Weights of a small GPT-style language model, trained from scratch on English Wikipedia.
Size: 15 layers, width 384, 4 heads of 96, MLP 1152 GeGLU, vocabulary 4263, 30.4M parameters.
Architecture: RMSNorm before and after each block, tied embeddings.
Training: a variant of SOAP for these matrices, 4963 steps.
Each number is 500 + 25 x the weight over the matrix's rms, rounded and kept within 0 to 999. Layers, rows and columns count from 0. Numbers have three digits each.

# down: layer 5 MLP down (transposed), 1152x384, rms 0.095, rows 525-564, columns 144-191
# gate: layer 5 MLP gate, 1152x384, rms 0.0972, rows 526-565, columns 144-191
# up: layer 5 MLP up, 1152x384, rms 0.103, rows 526-565, columns 144-191
down525:500514500547479511506478437470515495515480510559473543545527503501519500508536429540448566448507515495486532468531473496510505469504492560505482
gate526:542487496466579493518462468514522486569489473508537510541519507494538543464451461498470537483546554542502498516547511514479478492493491518489497
up526:494519548511488551528542522481469461447513492455480504494499490437503528519537493545515472503508489536523512510493481519527528503486517524530511
down526:471515519516478558501512540496499527454533525518471511532462491473513507470506495458470524509500513496519512484500494530504502501513512536544526
gate527:498500541497498504488521491514483491489485475520505495493552502529481511502507502525480470498469503479530493526530507484472452496420481517533524
up527:482478504484474482500477510529490480457487500484519531485497519454479515499506545514475533522496475534472506499542515530474487468487525489504501
down527:513476473504455519509456497478466507505540474497462465550494502475505508499507449493497468476471511487541509481471491509520493517518516487429447
gate528:500520474498493490484489473524525485424535517508515521496483499498507451481521482458475486534522506502533536485448508466549512504503486502500481
up528:502487519479493527491477478495543484500455564508495522454491523478497519507516443530503474519491505522477504484500463461527549486523496505489475
down528:593504487478499447540513463476515484485519501480429540513470504476458531513488545472466518516497502497505516565502496498503472506489485498497509
gate529:487515506498510491508444492475509544476504499523493504548502471497459536498514495480475510488496484538519525479524488513466487483481560506513509
up529:472488469508507534498496506562499511484537454493495492547491486503510512533496485515501505509509511538509531498524504522485474479514448473499539
down529:515510506478519471547514503474521547560495493502480468527542504488527522479497507455509488447485523439527490486468549486508547495520492504500461
gate530:521476511511494517512556485494512481520530502488501474503490513495521513525506468450475490478494492454527500483489511500466520466462528496477534
up530:533501497522529525495453515495508546478499473517502492508461487473467527479504530500519499502489539536474498502527521549526489512499449485526501
down530:494502536437500552489527465519520478554507507510493492479518483513544532524473486492518521499509462482478494529520484476526466482519536470487463
gate531:479518512506482534477543496498487566509496514536506529501487483520507542528483525537502527498491519509529441467467502537515491495488511499543472
up531:519524516494533463522466489482520504522482475472524447474463490483464488489515499519491506504449529497520502530487535511527507495485492529504504
down531:502515515528492473460535532487461508475480503487543537526518457524541500533493483469501506498488520450494472477517500493483513522490515491493510
gate532:447470505485487503499546497486486511511527492493484495488517493485513488511528498482493479478488499566464516500492512506530498494493514473510503
up532:548548497517497513483526497497535451513488464443490512547500499461513478498497536495486502494501521500476473525499497486503514529528473519535521
down532:534520518539545483510514535506530497479479480495494494492512487488513516537469549500522505478501501479492489507516512453477490495497516450508551
gate533:463537497488513511514487496487506487525523484531471497519501468511528474517542486429505487515543540500473489487513499525479480507498516494486563
up533:533501517525502519492514525519499500539511494529502543437538514510504494498486504466465456480524477483483467477522500484485498467485453584468521
down533:506539528511480492515466488498486511506465502504474509530483506503524509533508506485550508560548512480490535523498530500498501508524517486524516
gate534:496494460526548456464480541544499494489494429478507496477525452512518523493522518496504514531475522512516450462522537502453482516484490483489487
up534:526499459483470507535528533493496452552480497499487469469449519539459502470492488502495453501487507480546475533563482493549469493513456491491456
down534:474490494506486457488464523468533472498510496494454500539504523461519451554519525550471535479507482504523511552504516466507510544498506527474527
gate535:485512485543493509531521473509477491488498504509537523477495518509466505492530486438469496504514547511500498479437546493504487513469430517506496
up535:491495477502514517495532505506471493549474506462511517536480536513453551532437509489455498505538477486421485527476514514495473505489494492516473
down535:473520498513511530484517524529478504519489517501492497507541505503464517552490467510539516516458535514516473505542472511524472458495518517519514
gate536:486474443507504475508502522508509500497514562476509511536512486478493469498488539447500468482502549487467522489477509552498489543534469494515456
up536:526471492482557488504500494523463484502515523528514484552466499493492499473514541459529510519474499478493497504504448519510449517498510507475503
down536:479505486481524503505453523494530484560522485517447463501551500512552501496559475486506489484520535495554504504483439526494528518487530502460503
gate537:521485519501499510458495493478461482497472490509524513484519496493532508512506461469525511494536504511514565517527478495503479525481481495495487
up537:520442492478514501463504530488519480525501502537489468538499516509514526564514517456446470514519461488477507526474534538511507527486511508511496
down537:436491542497501506514492499504504542508500481515515506513490499533476483465491519502485492522477524498525514487469516490485525486527460512496521
gate538:502480547555521509510518539490465526509470508543467536473515531511508467524480534481505508499475508459505510522483479503518471455497505494549472
up538:494499527505541520538526444504545488479522485499468484494500521452489535520518479450523472501491449513506487520509517548534531511515532502450494
down538:537499568471493482515496486456544526544488490516514487489526468517518469538510516517486521482497502524509508476523564453508474495522501482515466
gate539:540501534494505462443499521493529498543526474506491495530522534494518472512460497475521526486556512482482508495474511465493507539459497523535471
up539:521516492508501491507552481493518498519510499491504579528456515521496514508495516483478503497510514498483522526520522507520507483467489558486496
down539:503541490495502502521473522517493489468503467491487508521506518484483470521451511473502516483501541501463533506486494503537495520491485497511491
gate540:515471482501450483486518455518483539498495467488508542507516473537496495555540478482507462491509542533504489541480483516458522500456541510502508
up540:473478526473492524492523479522494543520511470469438515520485464477496499511511496521448522508499498464514496491524463566470514472488508503487482
down540:483513506523465538515504493533518504522478493480510480503441507516480458518474477527489525518491513519468519481479478504497497477519489480466471
gate541:480471474469506494508520496447489457467542504506515539509489495489514471521492506488499529488483504543506498533488496535510509515518532454495479
up541:437501509483423494493483506468471451486512519539509504499500471460495521473539561495508444478514506521502540559481507502494486511470495501472513
down541:483513512496473522530466468483469537469465517496481481527523482461511510491513498515511485495485486538520520501497490493501510522512558447501481
gate542:507493505485518483464526450484484531517478483500522511515483437498522533520502573510528501486519479473489457528485512467502499503512514502461517
up542:487517477527490474528507478511512466488507479488474499462506540499455518506510441504496471492514496528515535491481511531500431474498504520504473
down542:508517487514499476460526471498526510540451486489533515559519473493503533474477540514511497454499467476500468524491482495511493521491513444462526
gate543:488492499443502503540510507478527541476505514515497485503489477506511506481495491493490463512507485517500501502502487498521510504510489484479501
up543:469466468520499459529536484506503463532491519470518465540525487501501519480496468509516487548558535512463498508486421498547494495492511512460490
down543:488514478544483471470481542499529486502501497514505527517506468511508482541466477513521522496438500469472535506464475503494494505511509486479480
gate544:515491493476500480452500486566534478531513477463444566516473530515510517505529499489511481479504486500528491522539478510531499507521531502493465
up544:518494474474463464483513534498508496480500513536549491559494521512490474500497481559501465471490515501542505483535526527539484533564468539503481
down544:452464518473520472511468539495453521539525500468500505506506506494533495519545510513512490478493473478519474536555525503460459509517490463486513
gate545:479490530518537521488506491458533503502461482483512471519533503465490527499520522528484550536461521488457492481478513517483488481515479474492495
up545:491522485487497506528519504512478495497493497503488469505518458518518506527511494581497510506544524526526456494487533508517530524476468492485487
down545:498503492433483514485510542484536491491446479474479497506548494512457523514479519504552485514514505499550516481519485498534498502565521500523465
gate546:507526498530504511495497498465478474507512453514521514527512498523512474506499487521518473513467414520522514459525462512568489485498471481487463
up546:508488482451510466477514524511521523467482529429470511499521464505450496487486492465546418488495499494529480494510499501495487480514485501473520
down546:539487514486546466481539461493502492485511506484494482507482534498520471464459500500498530519510534476509542532451477531490533468445504525513495
gate547:484485522484542512522507503548534477499521467509496479454497469513521506462483509479498494472469497507511501518520488532556487539487511470508496
up547:502557511502501496519553490502509463507457491447503476474517539501549486448496475518501515535462501482516499497499481515524489502472527485503454
down547:523510474512500492479510467481501491497489477502475477480525532476538500496496470505498504518521516516484498493525501520480518508443512519516502
gate548:486499481498488520498513407475478541492473486463508516512509491500489496450501513511521476517520493490498476486503502487509566492485496502486487
up548:475516567474502547502507544542535443490522485490502478490483500457513497504496478468495516480505512546481539497537524499494511566488522465478565
down548:532451490520521507499467533506516502462511492532517515518491468520493525553467496486505465503516529514522510515473509486526518468457501497513459
gate549:487517512496498504506464448456505500489508523459483505465500514496469459462488490488509456485535521488538515512507491526456487513480490486529491
up549:462528493491498507506513476537495537485443490465554514526447501493482503498452505481472516520434511525488474481494512509505510524489475497488484
down549:493504482537526519515500488452538457526497508492493474456496529510470498480481490463518496478536505529522485524506522461538522450494518488513487
gate550:485479518514519496488483509503536525505503487471512517470489456444465531482490493550429564514478543508453509504463471525511517466497473486470499
up550:552497500512508532517501514472481485488493488457456492516526506502539511487526536467431484511477526480432507479476519501496518488493477470501511
down550:476479469494516523507462491495523483523492485473487480496530520519528495482449511465443460511468472557504490540495518512459461459477511491465513
gate551:513464459518495489462553442470495504539493473502504504444517504498495514544494520497510514468496485465490513541512502500521514521494471478480522
up551:464532499444481517500496502492497519484477498442494463471518520493500509475484489494487530494478502464550504491456495533538515527482515473475541
down551:552475493502464521461553520521501541484534455512531510513494476506510518474459472451503470499497524465534551481463509545505491526496525562516468
gate552:501536500456517496464473502504500516524488544521516460437523487539530484528472485503530497563498477476502506504511525530542506496493501498571485
up552:487514479524498547514495475513511523480452498492467488512546499484470511548532473518515522521466427499461510539485543497494507491520480494553514
down552:560453512491455513522460516514533492453504506437495521536477510522495456466525511497480474531538475509510451479476489528492434498526529547480468
gate553:496485499468492477454479522511518486497502522482505500504479480497475492523523483485531540465484548476497480512495501505507503515512520486489511
up553:475478507476511487505492478532482468550497534523509483482531456524522512483484473491481516480492468504522550470525489521519535457506438547497485
down553:480533512506488440526503507486506491532519478503484518497535507523500493491509535489480525503537506519541480505532517508494533546515489492488526
gate554:516487522477499517523502497564513522461527505505474479540483448528531472514516495504492519494447527545530508504467495460501523500474522506504515
up554:507520489520511512511530485486506484509464498487472481538501533494528487493534533478512477475480481474473502483509497467468510508490506462521491
down554:487471566542473505469502543469469514483508519541489529484508504516522456490489523504467430537543484476496485505557511515488515516538510494514481
gate555:495449568530489506522513513471499494492508497488515513483484467524482473513495473568468491499492503515505457531445549553500477520511523563514500
up555:504513519512474505509504479525495458487518476533505475506504553447459507494539521497521483489516506536489465529444517471510492528500524496532479
down555:468494461469516514516514483505541538495545523466477536515500525480475440512516557491492493536519525518564489479512544479510487541463506494486523
gate556:515458499473475510506508535546516504502471493493493513533508463548507497533485513479480478495486463516505495475462510482523491507490469536546548
up556:514516502544526498514478486517501499469536520511494544453464535516496470482505523485502485526487514499529489531556491482491489514527499488475510
down556:506478505492479520506530552556517433504487502472496515500455432524436467490485465528504511501500502543485504531463505450490491482522493520526472
gate557:521500462494488547475502460466510511557490453502514489523477534501486491508500508485533462514475441474492503487505475509493498500478494512545480
up557:502511480524528540487403495510538474494470497510504516563520476502525511493468511511462451486497481528468541498513531506514496510518451487524462
down557:476497485528473524493497564517518476507478491526525507525518494502550500485487482492502496509494444471469536494526457510519467477531475462476466
gate558:515500522471473543533481447501497464492440532492526490486500499476540531490485495501498474482485453495485495505546504523473487514501503507479495
up558:513491489469478482473496468514483446474453530513483504542517498494481525495539496454524490518516493493487527500507456479486484463503496527494484
down558:486505498502530494537552484476503510478511488488475491507520448484527502489521500490483536498498482481456495511498485462510483459490489514502491
gate559:502482487494490456498505506552518517482498506504533460448492481518496497524509531502484508529529502536463493484477493506510532506496507476471491
up559:451501515469478531500491518476508517524471494429543495510532476525520504518509520507478497488514482483506491485500501506522526523494527480514525
down559:497507541491527503497482504494480531504490455477510473497458498450502503490460467501523517468492471473496550476464493501503476500521487461495522
gate560:513493503469442543492508518539502451576523523526527497513483513476454509557532512508536482470445533490457530490525478496517510446544502443484443
up560:515528477503442518506492470542458460546531520522450528520518522483477530535503448515542503455478505487477446512459489463533502516501486511492454
down560:448527469467476492469523492526530504498499496494500486488490515534537494507476463479494496559455470487478467491503518517506510521489491515500568
gate561:501552458556507483532516535503526481485506534466489501523485490552473496497501505495557544539522483547514486526507513536525509483475534511531485
up561:472506512536471463510487506481552500517472451512501494499538518457464506536503527465525460484520504495487525484490478551487457538514465470488461
down561:502501502470517526559472498468477555468459514517499484502509495482518483489520501396473506486463490534470487486539520466531469501538544503511540
gate562:479525452457470524471459458485505507512533509525531511509483544509525505482507510484477531481501458498483524476492552496506508508505504536467461
up562:488493528529539551436457505505482513421550540517493484541555531525515485515493505520504474500531530520507504500522474514526503508495490504507504
down562:518515470468513496488513456508504458487501545479466497483506520517547456465524535503493541503486481500465469462480503532538496485506497494457501
gate563:508530532517500515481517508511497499522512499469495489493504501495487467486496469521507492472499486543498525502528495509502554473440505462512510
up563:496515477493455520491503505494465468481524529508499520539464499485444548537476494517493521448466504504482453456483481508533495491461488504487481
down563:533547454469499520540552541491516466493527502474500492497496495499497537529477482524474488499560446484506508545477482502443481527532490497510506
gate564:532499479495495515517495488488462473486496477458477531507469514469522480485548453527508509462502475473486492453470478496495499498477476516509494
up564:501512482497487558453530489519447517519526489472525490496534464485504493502493496498492476528519491467484577480470494495472522483440474530542465
down564:492524510507479485512481515518520498502501492505490461525495503517467483494446468516471517460472526507520472498532512507533482524489509543462523
gate565:527503499529525515458518524506511502466496505482485500494521503476562481476477490522503492471523420493501511490517469508481452503479521506514559
up565:503460512509493508493496501454561488476505482514492491504487478477497535499522472499541511558506480505468536521497507514448513515506492507475523